From a checkpoint of a small transformer trained on Wikipedia: MLP 832 SwiGLU.
Each number is 500 + 25 x the weight over its row's rms, rounded and kept within 0 to 999. Layers, rows and columns count from 0. Numbers have three digits each. The size before them is the row's rms in percent of the matrix's.

# layer 2 attention value, 320x320, rms 0.0289, rows 148-247, columns 192-255
089:560491530479508490512480474482480530514511487494483493522483518530532521477497498485513496475502519490508476505494523527487542485504529492488486490481494492511535493501499491488488496453543535
093:474500500519486486504488498484507470485469495515504489479483487519491515499514487476512454494489496496512488488533544579537503512483528520512447496501492512496504457493520494503532527539465547
095:441463528450503530492495527528522481502503536519533496469514496530509479521494463461477514443541476472460503493500533415493532467489490462511524508472521499523474569533502523454490457491514506
100:482484496535527532510493526502502508517456534523538508490486554515503506517517499467497508487511490470482493454471512534472473519488494485495485501521487506479493445489513511472536479519524509
094:519502529499450542542489459536493567518472482534530540551511502523492485490475449509504503506446468520531496489471539490511524514493439523538506519450547523503517501477493521504491484472474479
092:480484480480476542496509498462523513505526502452505526507507479536526487472478479479484481466517507489507466491511545558492498526484515523452531510467499536548502473507500511505482520521450496
094:502538462495528519456465523485485523550480453549527502511530514478514510494519493477498495504495474475467509534506467518488521474519518530512504506515522471528489517523521484463479466533538458
094:466492504486531509479533446517503530521492512474482462436516496542488520498489497494476495487440520490526498520494507510463457511460534486456420481486500509493514483523483509458469515498509477
095:501490472513529494492498493501535511510489485544477501481485507538498511487520537501468504500496488486529508521510510482503509525490492557505530489500498504491469507506518528493492492484494506
097:507514543507485499483528500500503496552499505473498518498514523511514489456500508533515505463513540506487515486537468530492476498493461492501477478533483565475482529467484487529451557510504526
089:506466534525521449513443537503533491478525524484550481488534506525490514486521528498475505482491484484511478514493492529502522479461474489545458490444476505453517465502496536535523532497532469
091:500491520510477529473485502495468508497479524505504488502534477454481470500513497484499497469497476501482538495496514468529537484510516508468456458505527528514544498494461489525428497497510491
095:460497486563465552568553483486529503489531513495482520515519477498494526478494501473485502447514491539468441465467508495512461489498493514468488481551496464478495509544442502504519533507541499
091:531428509497506528490492486470498502494491512489506466508504555495530467502514465517505536508439479462486511440542482525494490490488473460489532495538528485537451480461503535516479521451475471
091:514501497538499491518486525487546478479505419496504543521480509485498467469494533481513531546445531479488493480471471498479505482489505504460501469480522487503498505486495507521521501509499509
099:500469467483507523518498522488528495491499456499523535525472494497476526500475492503507450480495524524485539471502489526496482511496494486541485503507528482561515481478491500481487502557457491
090:432484484520507505531548439494537540516494460508492488514522520479472535497520485518480495504487501480510500472507475466513534537522505542497453500472517527500492500497491497531540518470519488
090:520540543504463521548510493506446484480529495514456487532495506511515520496495453502437506508533492546576513513452509464500544494521437473510533495562494522511539493514487504534498500526516499
093:530458500497531447490518501450539474487527532520513500456471518518514495519509486474432523515465499480529448498478575505494508489519525540509544445513517491485493521534503482516508503528502541
104:439501495468485488535477489479491522526447490510533472504504524478479509481480509494553496484510540511513457524505486491463512489506492529469485479496516564517527472448488481525465513490484537
093:476486503473517488544474510522462536476488503470537503514449502537489457527504499488505508492503499488511493482490506462502489520447515505496501480524510497509488499536504510526475508477482515
103:557497500512539511509475485484456534524503504509499500570489514467547507494485562538435447529503516512508508535498481479507521505528507458453478493529483487488534461504500492460472511511483526
092:494509468517474481507510457539511512551512523533500519540471542526511483493498521499524468503478491487516505474490512552490457533472506516447488518459496508482460518456453529511486451459471519
094:511477446484460490509500502543483517489507550489490513490521482506530478495476507501491503538548490505483489493481488481480492492465498537548533498483493498544514532503472493455471481490521462
097:507525490536474477462478484491513552543519500505508485508497515474512550539476466523462511467511544485501456470475491454501532494504490522495486511522532511509504532489493479482511536462509484
090:531485483470463486490512501478495433533515458482525485450479504466505502523492518525470503513476486526465479528487511528477475474503498485458487496546477498531512535513547487469467527481497533
093:490519473520517478472510508506492479527508481500495478508517520534521522488497529529518490485499491502522496454500477501540479504514494519498499528529499455458520473491490500510510467464524485
096:491517517510463522453473537506502478487500447547473507513494494518510524468533495530506480501559527506526497523495490472526539495505524466551538489517500519503491512506497491536537473462564530
095:490478560524458463521525484497534528474517509486498496591494517484514484468516483483485507488487469495559521472484509521480496506512518489501515523501538509480466512514494490516487505473540504
087:496514538551462472491511482463518471511503441486466479542505507515534464433555557460491486520463489508537509571491522495483522507507478498448486480489506529513480512497525504529461527491514550
094:485500505536477502478484477527469507521495516537466544511450484491517535500480457478506519518496486500500482507503499568476497476475458508547484512504508459495473480502443490501492495541475508
095:557505502531496538510471519502530537513500486509513500531447503518531455531523545486482521550484527514497499483509476462488515515476489511492537537546511469450522480533516462521497493465492516
086:503460492486484497498466514522536495448451481491523453511458490517508464495531471472467493485493494487472508467509481505434475457503514512478547525517518508512499500463496504466512480477481509
093:507464539487494480466525526516508509478459491491492499501484484542501463494531502487502496496533509501509482450472490503465449486508492493464484544409517499488549479529500481541544541548517532
091:468461538477471493461520480515515480498513510514504484477511503508488514508500521538500492476489525515491519450478469479471509490479521529478506488524490520510528470527461501505548486517471518
085:510466504499515467482552522513487527506471518523450474480540493522527456504515498508508534482485509547506510534497521534478537532468495485521466499505495505474487480472520506452508480476460491
093:525544470524491525518497501512492489514506506525530461532493445502502477451479544493476511506539497513521475489502510519478527528472493548514508503467489491535488485532518514512531497502509471
092:501491507476538482504475479484553509498539531509480468521545503529484524516484501490509501496505522473502498561483533517479478519535514520513481514485538490494491484513534481486454499523528528
092:477473545447482529509461494545516554550540514499471474505479516496516537492465500507483486515466499501533463559523471543525465500472485479473501495505543506459495453488500495471523523484505519
084:545516515528521483516465502477487510503530503496511530527513509498531458498495486509534538460435516491485512477526498534510444491532496557494494481481487447461497473531471498518508521502517474
094:518482465478496517490561526513483426537468485532523495485517514519499499450512599526495523531506515513455502495493517484517480536517518492532505501502490495482486527469516477459509500499501533
092:480503513522462522459461532518529517515486504541528490482512461468556528527518490501487548509510525523523473505491505517532496496504503514501517507475515557508476533487478499466502471512546452
095:500484533523442520511528507501502512477482468501461495526480509541471481487526531462496501523530499528498496488505500514518546498441475509478538506519478530530509504511519491470461461482471533
099:532501524505505495495515495498508519530521537496487483518568478502508508539507501474491476500467494481499504557449492486519476507522468457506476467548508485500506492498513496542493512526492511
098:493477450470513475484505517494534500477529488518442526502463455518524506511512511496518485511483508513519473514478523515539518486513506472513496506502519490509487475494509517531482500535484490
105:508516521472467477450510540501449483462510452477456504440535526519482522494494433484485564513479486522524513535499512456491493503488526561553513524505484501470524523438502524496489552494484525
093:472467488469522481461513476519454510491485483494497502525495518491509496529533545522455508478499524501509584517506570467509466486504472443509474509527505482512536519501518487502509484523532508
103:506540500499525485464503495515503451518492503501446484500491538505536488508524516507478490493494499498490491440498493553530513491482444447450538509449517525517500508467522527479537465462483517
096:454519540534501504518476471467508490496509496522514511491522519493514464513490508498447500543490446504490479468495465504490535514504500498524512486469501528455432532518514524507522521519468474
107:509496493501526534528517496505558541524493514468494478524516494486541513576439487461473514502492517499506497491475503462485499479433461484517500494462518511541472453513482505528512494517531476
106:485522533499522483514480478476503493510469501471508465545522470495508489507514471489517505488506469513539508525520472530475488530517513492512499493527497475505490509502510533529498481472513434
097:464494527484508549498490510520497509475499487550495509492510460493532488529453509527495491509506489497522522486493504489490492495487507529519453539541492478493472472507476477501535486504482466
101:536589490474476531502458467507519486555474498496482454459520515488451470506530524475543506564499481475536479483506496442502529465499493540500514513525451528471491500487532492512504473467507514
104:489508473511556468508478471486524491486502512475500499460483505490487477504495538523449471472528489462515520480531522530472494471535500569538497495558466505469483472518490491475520510537506477
099:543511505495486494512488499491503516488520530497494494515515488511503526503507480488418478540480461528470484476508534527476546489524461475461515467519494480500487516529507506541488507469526462
102:522548474504448505576446524475500483503513467541511487488499513497512508439497542479485509520513508488506525516504539452507516487515503462492532532513484509484491499520510510517504516537491555
099:490473495526484534496483547471500504527490537494499498503504541500498511484487509474513498497555556498470461501484500511517513475461500501480490495497460478498480470480497527548478494524486493
097:481487483460485482495500460483543461477459511535545545479533493488523480542514550559494504488531501475551509509524496539498526512507484474517500514516469496571504525526493466487515524517490490
097:554515509519518482482497511545511509492508475501492492491464504506489516516499525500483511517503511523533478492526490525513513532537533542522461504501503528489475529471517505547520489526523524
104:520514513508524504494478510502491484481530475506491531517502498506486515485481494458495534492535488499505502528487489455521514485533511508525469530476470471444487564518494520544532550526534513
104:537486521490518463491536517525519517518481502517561509444499486518514497515502499497521474491504555456498545457501514577507475494481485502482473487505517487520498496484518480472477476484491502
100:527486446485478486466499485491484490523523515546521478485445533489559495535542519513449454515570485447501477447475459504482491496486520477516469571504497484468504463507522488454493463506494504
099:470558479501535497463505496526512470532506476495510499555479522499486510482498549521479515492514506481486479475502510494485520510539516530498516495496497497523469517537486529469557528549489510
088:501515506484525522494529516457490478523486484505517521528546490492510463511487489490475485450520509531478452483456463523483497525537494476560505493495486477491507486528481533491494459522476527
101:519494523532498483532485510504487489492494463497537526492496518505524499510477506530505525542498477491477498473525498512501526502499500444515487508511526495464474486499496498522491520497512562
094:530458522487479534514512536529467511490529472474526499530449493494536483490463523501437486459457506498516504517489487505491525540507494473509488504532518562473454517505498497472549499525505502
098:529494497478508506463506512486477511490519572465462530508485518471511526525509493537534493506494516521508480472513529465483506472531508489545498518510488477541465532500479516543487498552521471
094:485500488525477484476485523502562548472516511516517527477500525507493503466519501492566492492562489506468497495497508487481534525493491513515476490499510509530518537505495486487478503452510488
098:492490491523537494530509461508509502474469485476467496553494523453475542474539529501487511538519475463483503534501461505526512508524499458459461540526514490535476517509473507460446474503511500
100:527503491456485548456527464504470507492511535524530500499464483516489510510477470502538500496515492491450481505522509480485486543505519546512499495577503490507509540505515530541519467506474477
101:508478501509500498489493503508481526483503483504487486499487500453497456493497500502509527559558519537514512539515457509457511507494524490525454522536452518547496531474520479487510500473502522
103:494554573499528482463492517507485537493516534464502484477494551500528497526517524523501509500520529529505455427496470508489491499534516523561494453535516550481470467471525475519517503490501483
101:509507510477495511485508536484465494540550517519488552505487512480485461465512490514499509483471500494492531527466468482510531489518482495491488497486554466522483504513480508529496527530483499
096:476530533498509505496515483561494503544547505481493466476536491497512550496502528476497515523486557489556518524515497460513497486486498505519507520459515507467522502508522473517501521467500489
102:465484478496551502490502480527464493498511512490507518499503509507527513480509517495494491546443537493516516492549511486532474479495495478512502494452453457484529474469509491508469465490479491
098:475504508520511550483479517451509531488496461493495465517503498473516491504535474488486549523479517493497506482500498491473475503557444483469499484503491460495482473467489508510519504441565532
098:503474534487559490543459571510516480487507499485470513539486520482477490496466531542562493523488470535489496525491474475536514456507506474539486481513498523497509553477495494498479491485496497
107:518487494510507485539462503488507461486531460526513546468473507487507495503515498509525503520488497495499533526475473508490526456517497548493513513523480531472521540498492511505497513451548478
103:497506490494472523462536495528509522498473467488507530440496512488531480539502533500448505486547468475518463452528478531499498462462484486499451478504480519511496466448476504511488503518478549
098:523503431538486487487451512480500529513481527483491526514557483463508486462530458546508474469546510482469497558469461510479512485492495509528497555509498493478502550507518506454509451461522493
093:494486451469501495512517511528499441463466521486513479457450506488499490495529461519492502499485506491515498478510510518538510512510528481567533529482550531491494453555525484525538480505513546
102:486557522476527500494492483468483512487485556523483489513526503458466499497494497515503501471489508532476469529498535508537467439523514501503472501519494499478500424514532484540496466525515535
098:434486515529506509456531515489488515509493505491524519536495504483484465484470483505521471499491463507506525522489534499466508511419535493538482513459467488461502502485490500501497495478523481
108:537461498512473492514519501517538524479462504439519508507509474540500537473522485487540511465545516493509492438495490507483490535477486546471528502501492522460549480528529477496527534500480520
094:486540483521495510470482504523515478485494493502504468497495456459505469509521496452507502523554499493536490478465482507531440500494487493447515515459488507505491492493499517497471524473518461
100:453499520503526548482502505545509515513528543501520493491508523470525516520487483489515510437488492507514469446515528502520536509476499471507466499477503490506526499495512525456520523450496545
106:493493467519516468474482444503514536474482522467494511480490524486516490492508514539459496515519524474527519495587514496512513501517474490491474505546502481444466480475529508508470454501511477
097:542485502533509505470475547492495474511455495498524495500460482522494486553504516500512497525472525516471553440491478490503539507492539467482512529494533520542494516508485514522491501463531488
097:528488549508494523528507525522516482438511496496516518525521505531476491488434484521528476507506499525563488474505500527483551515494490539492506481542518500509513493448526485548520481432503489
096:492513486446538487522547505527491505488526505553548484516561521509492491499475513498529478525516464555550509502501494505485493536469505443509510496486518494514496487494512467514463547508469512
100:527504475498490508517475510512506526510479539519497497505507486518532479484452457488493474514442469492506510516497493512500455486471488495478489507505473477485526510505507519488484474533520469
098:495537499506495513510485501499484445469504476489509487457483484507473520467520486511477511544508483490547503485476464529503474553522537514510512496454467477490496537485514531499539504524500486
099:510474536474484499465488558480511504522541492480503504483508502477501457502489491515517495531502519472510527515521539512549493500482512524562446512488484497531476486523488514496497477499488507
102:480494567456504545494491512490505509504495471501522520504495458478508476434478476454469496482485510530503478513487482500464500506468493538474481475471553505506518497488516514513500459504502505
093:497512508506481499488502512512483472523457537494521492521470464524511504514476560508459485518496465521517494485524514478503495540501481554530515524512496498526484494497530481489535458487484514
099:516484451495494473486503460518490514520491480479514485483490502463527523498460539497481497572481492500493526518515491449503508547524508491537465507448517490514523528486505517509506533499523522
096:479532540465519493473518490472430519489504473524545538547497529493493464494488505525524520490535523480487506465518504480502510534516498458513537438529469516526520505484488497515498521473488505
101:507551453459494509486523493502494515509499528521523460551514513555506531517499528497492503454508485486504516486537521573479508527470506511491510486546466550496520510537517471473495501474498523
099:503481496521486489511488476459521473504489546479459485539477519535475490484476504474528517482532510472532500515478493531481540512482490502516522485495467496527525507426446515542454531540463496
105:485456519497487506483489513539506547476494543495485499490528483498500487513518468528495511474463511465503487504503475482486490479470476537504504485529554539507506491475517507493455558457483492